config.toml
hidden_size = 448
head_dim = 64
norm_eps = 1e-05
rope_theta = 10000.0
qk_norm = true
init = "trunc"
init_std_qkv = 0.0349
init_std_up = 0.0349
optimizer = "muon_variant"
warmup_steps = 26
doc_mask = true
max_steps = 7435
Each number is 500 + 40 x the weight over its row's rms, rounded and kept within 0 to 999. Layers, rows and columns count from 0. Numbers have three digits each. The size before them is the row's rms in percent of the matrix's.

# layer 3 MLP up, 1216x448, rms 0.101, rows 851-878, columns 352-383
097:534519487457535499446556463523531497565488488424541507541567556418455472497469439494501559511513
095:475453492529480514527475463501581472507505592537508501488459515469555491586554460517523515551505
102:464543509497486484517497510505456493458522449560474526496470556443484398470532507470532527494517
108:554510493508512481472571496600480503509502478514611521458513470457521573528494515512542534520531
096:510555458565457554516515527520492516491461456520456473521514506500487506441468508569418515504529
096:429558528451440484485551479473562505508551487481535481498460498543524491512540487492560556476542
094:537498481518448439450524503474563455488450496438486494518402549520582513562491487486474524480513
101:474555493481511523530465489450515460502483583554443510519473458456536458485531539430525411552522
103:575502471535476536498447469487459543461486505465558444431495424494492523454497459450520520515509
098:464471543490499514497572548560544526592460513486514507595508469515462533471559464555441555518524
103:445437499513472532538449420576501436484532595461501462495481493459489456507515526567446474536541
095:533515571432466547461511506452477506511462473459444545463522465487464514453459551509463430444440
104:480517459466505486510507490475436516547489501542458513521571560536526520528515442499482460493495
098:482514538466440559567525563508478513441504533564521516468481559494460546556459507485546497532459
102:548486468483550538461579509590504408440508475484509569456465391506461505481419554536414513601510
099:403511525471542563463475483527544499504468493463512379434541325466470496484537550492510534485424
104:595500524553472451455495429504467451465508529529447587505519519532455561483421499506440497502601
095:501490531521508457466474494558476450465501479466470470507486518494495500475499466479512528569535
098:432479473549532523480558502511460564545524555466465573441464464578476557538492433499421452490525
101:538486482517628479466537530437449543501483487558522472492552462417476511460544490537499513548567
091:450515465507449513482478512505547444510604527490530507485501540490439459455484472560545538592484
100:462539477415510514459431451527586441559460487481444517551549523540480463507585467570498426484485
096:492582437560527440460459485452513507558513535528512511506519504486512454548426521491518506524507
091:496435553581456445527473480462534502507478503505549523494552462477454507566469560510512518476406
098:549507527556485527568535514523467580517531522541530528512478462508520428477465462482504540515540
102:468416498539479534482431491515484544522434455455522478580544508485472508483505531496495491551525
104:521472501543497558505459487524507493515543507474419499450539445480527500618492570543506489485548
100:480430483452442460497481473537454532508493466463467503495503562522484490561517477478446496460493
# layer 3 MLP down (transposed), 1216x448, rms 0.191, rows 851-878, columns 352-383
100:508486500485487500553464532486528473505491492434524493492502512488486538533482505471471419528521
096:525509446538509555492533516469426496544461523477466531508514510485586522464478517436469466536519
101:572464452503523453515503441497482545508473453508504525510512552499534507396604571502448472526508
102:479504446516494504535516533481564485552458494517551517463493490507519458490560490548597517482526
101:463550501493532498444511515443491476522459535525561545450526503494498492518487502487536510433538
099:481491488481533439472555474517528426475529484480551496502457579493564452546497453579600511485506
099:550530520522420436536441464496481484516520547487543434497536454471547505541479494512479570577492
101:483601505506479549466573532511509493519535523464474469489473501415468521498513481532564562494508
101:490484534575479445553485514556509464449506505445543512490512514487444498559548481571514581465459
101:537510468463489499458493452509496563513508482573481537446560490528512506527519495468546504535510
103:551507521499546432531443562513472408505533498422498475499491547451506508531501506488505537455466
095:541460498493436544510571424455459582526577497455445533491458535475459532483487549448512497490503
106:538422534451511507395499486523440567479494535456472509512471522465483464535533455441470575491514
103:525446524453544525509427526494562467485527547523465519398458528506453526485494481453490545544548
101:482420525527477513483436511428504497509458444485555538375548470455516449514531489605468595532476
103:467582444490542513446507513459450494462490441557480459539479504481593551497600489557444535450486
098:502508485511513502488568540425486417506519481498510532416534497504471548441508549507436449460541
099:589478465487517489450548449531485499504555437468537454532514521528509491464561430488551523543441
099:572463512519502515517451507493465479528502504505483419457525604463492472498408561469519528499454
100:511494503465473516481501496427468460450527505486492490589425557536520480521474582548512500516486
095:515507444515500478525539561587547490479497527469475550511506531529500464503451498517539461526522
098:529489541480532560509457486487533526519481516516491452544527452447395484416495478484508411562529
098:408529530462461479437503529469419473482437497489487483464554478525519441526472515509439527498506
094:456490586502519450576497520480478462602506440508469504491495441550540476579509556456501532560480
101:515501522477427554552476469440456488496492479499481477463515513509571534449532501501431443450522
098:554434428462562495500529502502556486422509465516497545606476560448527409509477530480523510513526
106:539528466468492451475500482511443445498498522525471552489446439538452489511525479539510538476526
096:413508564514519443451510471464458438461545493492519486500483460525539567524442480484488549521487
# layer 3 MLP gate, 1216x448, rms 0.0999, rows 852-878, columns 352-383
091:529519432493481537474485434585474510515516512497443530528510545511495483439507515530479485511493
102:480526521567532464496490416536457518508471479510552562514521424485491506484520551486511582480554
096:470440533516448455459538472530478511535467554516562441481479526459517526465505446539537490538514
096:467492496513487432486500502476552498531500501405563496516497518539523493492505485541493516418472
095:567517520479547512586503465513499476542504570430542447482511480420457508514471515446498450456486
093:454520537548505558504472497492477492451484477518478410515571471468519530525490544472526517536460
100:490494559503543418423439522496526461501484624442517519577512511455408491547438557554469500446488
099:416393519497526578497471473464535526470585539506481474507482464602497514523525475527502472426487
103:581446514523454492456492443444527503409578491562475513504468500517537498491533465472525513469488
102:519488541529520480524497473431534513522481572493545528510552452471535422457538444525478509469482
102:487524452530431572519585460561502453464461554503508469556464505516463512438548477471522464517547
108:480575503544452494544475484479493550504464470489533503486565500539513496528484604563492560463565
108:503595499500474490474565507410471516538466458491485522509504430487596464512529481474494590500464
100:494526505591466520475497461461469441444531462502529548514493412446520463496491504489467449554524
100:470538474499557445472548525510461488537487536528476444541490460448560497495534452472560441494449
098:461507433470573569472461488493548470534571525524492473438501510532494421498515537497522465566455
100:495555597421478482488464484501509501494482489431475483472504460558498525472491460614495424481523
099:508538430523459527508533514472475551434457451543481538535497497555483506527536458493435461510504
100:527524537535530412512521387440548487490453550491470512541499514542438528478485464529534508522523
098:494446564503491489514507498456530479520509502567514485524387563528533480468467462464447520508523
095:523499559559482526461459533490503461475564534491577474499476516544507481520416484469468492525528
099:478454500529550528493501490452430516525475506492549515528510484515534563495438462429565456491547
092:477505520484481505505426448470462509493469484533484463501465392589522452487483487518466541484482
102:461503414611447502528486476516432519493535513440519515540513475500462478524508491417587532481472
099:536544475457383515463464500515521482528468556567481487513541487482556583530552566538528455455485
104:525505519504431500514475607533481519551492519561530526490478449505500473487502503546512451550494
100:499572453458533513438485438491532413514470550516551546542522482497487488623610421463494457497456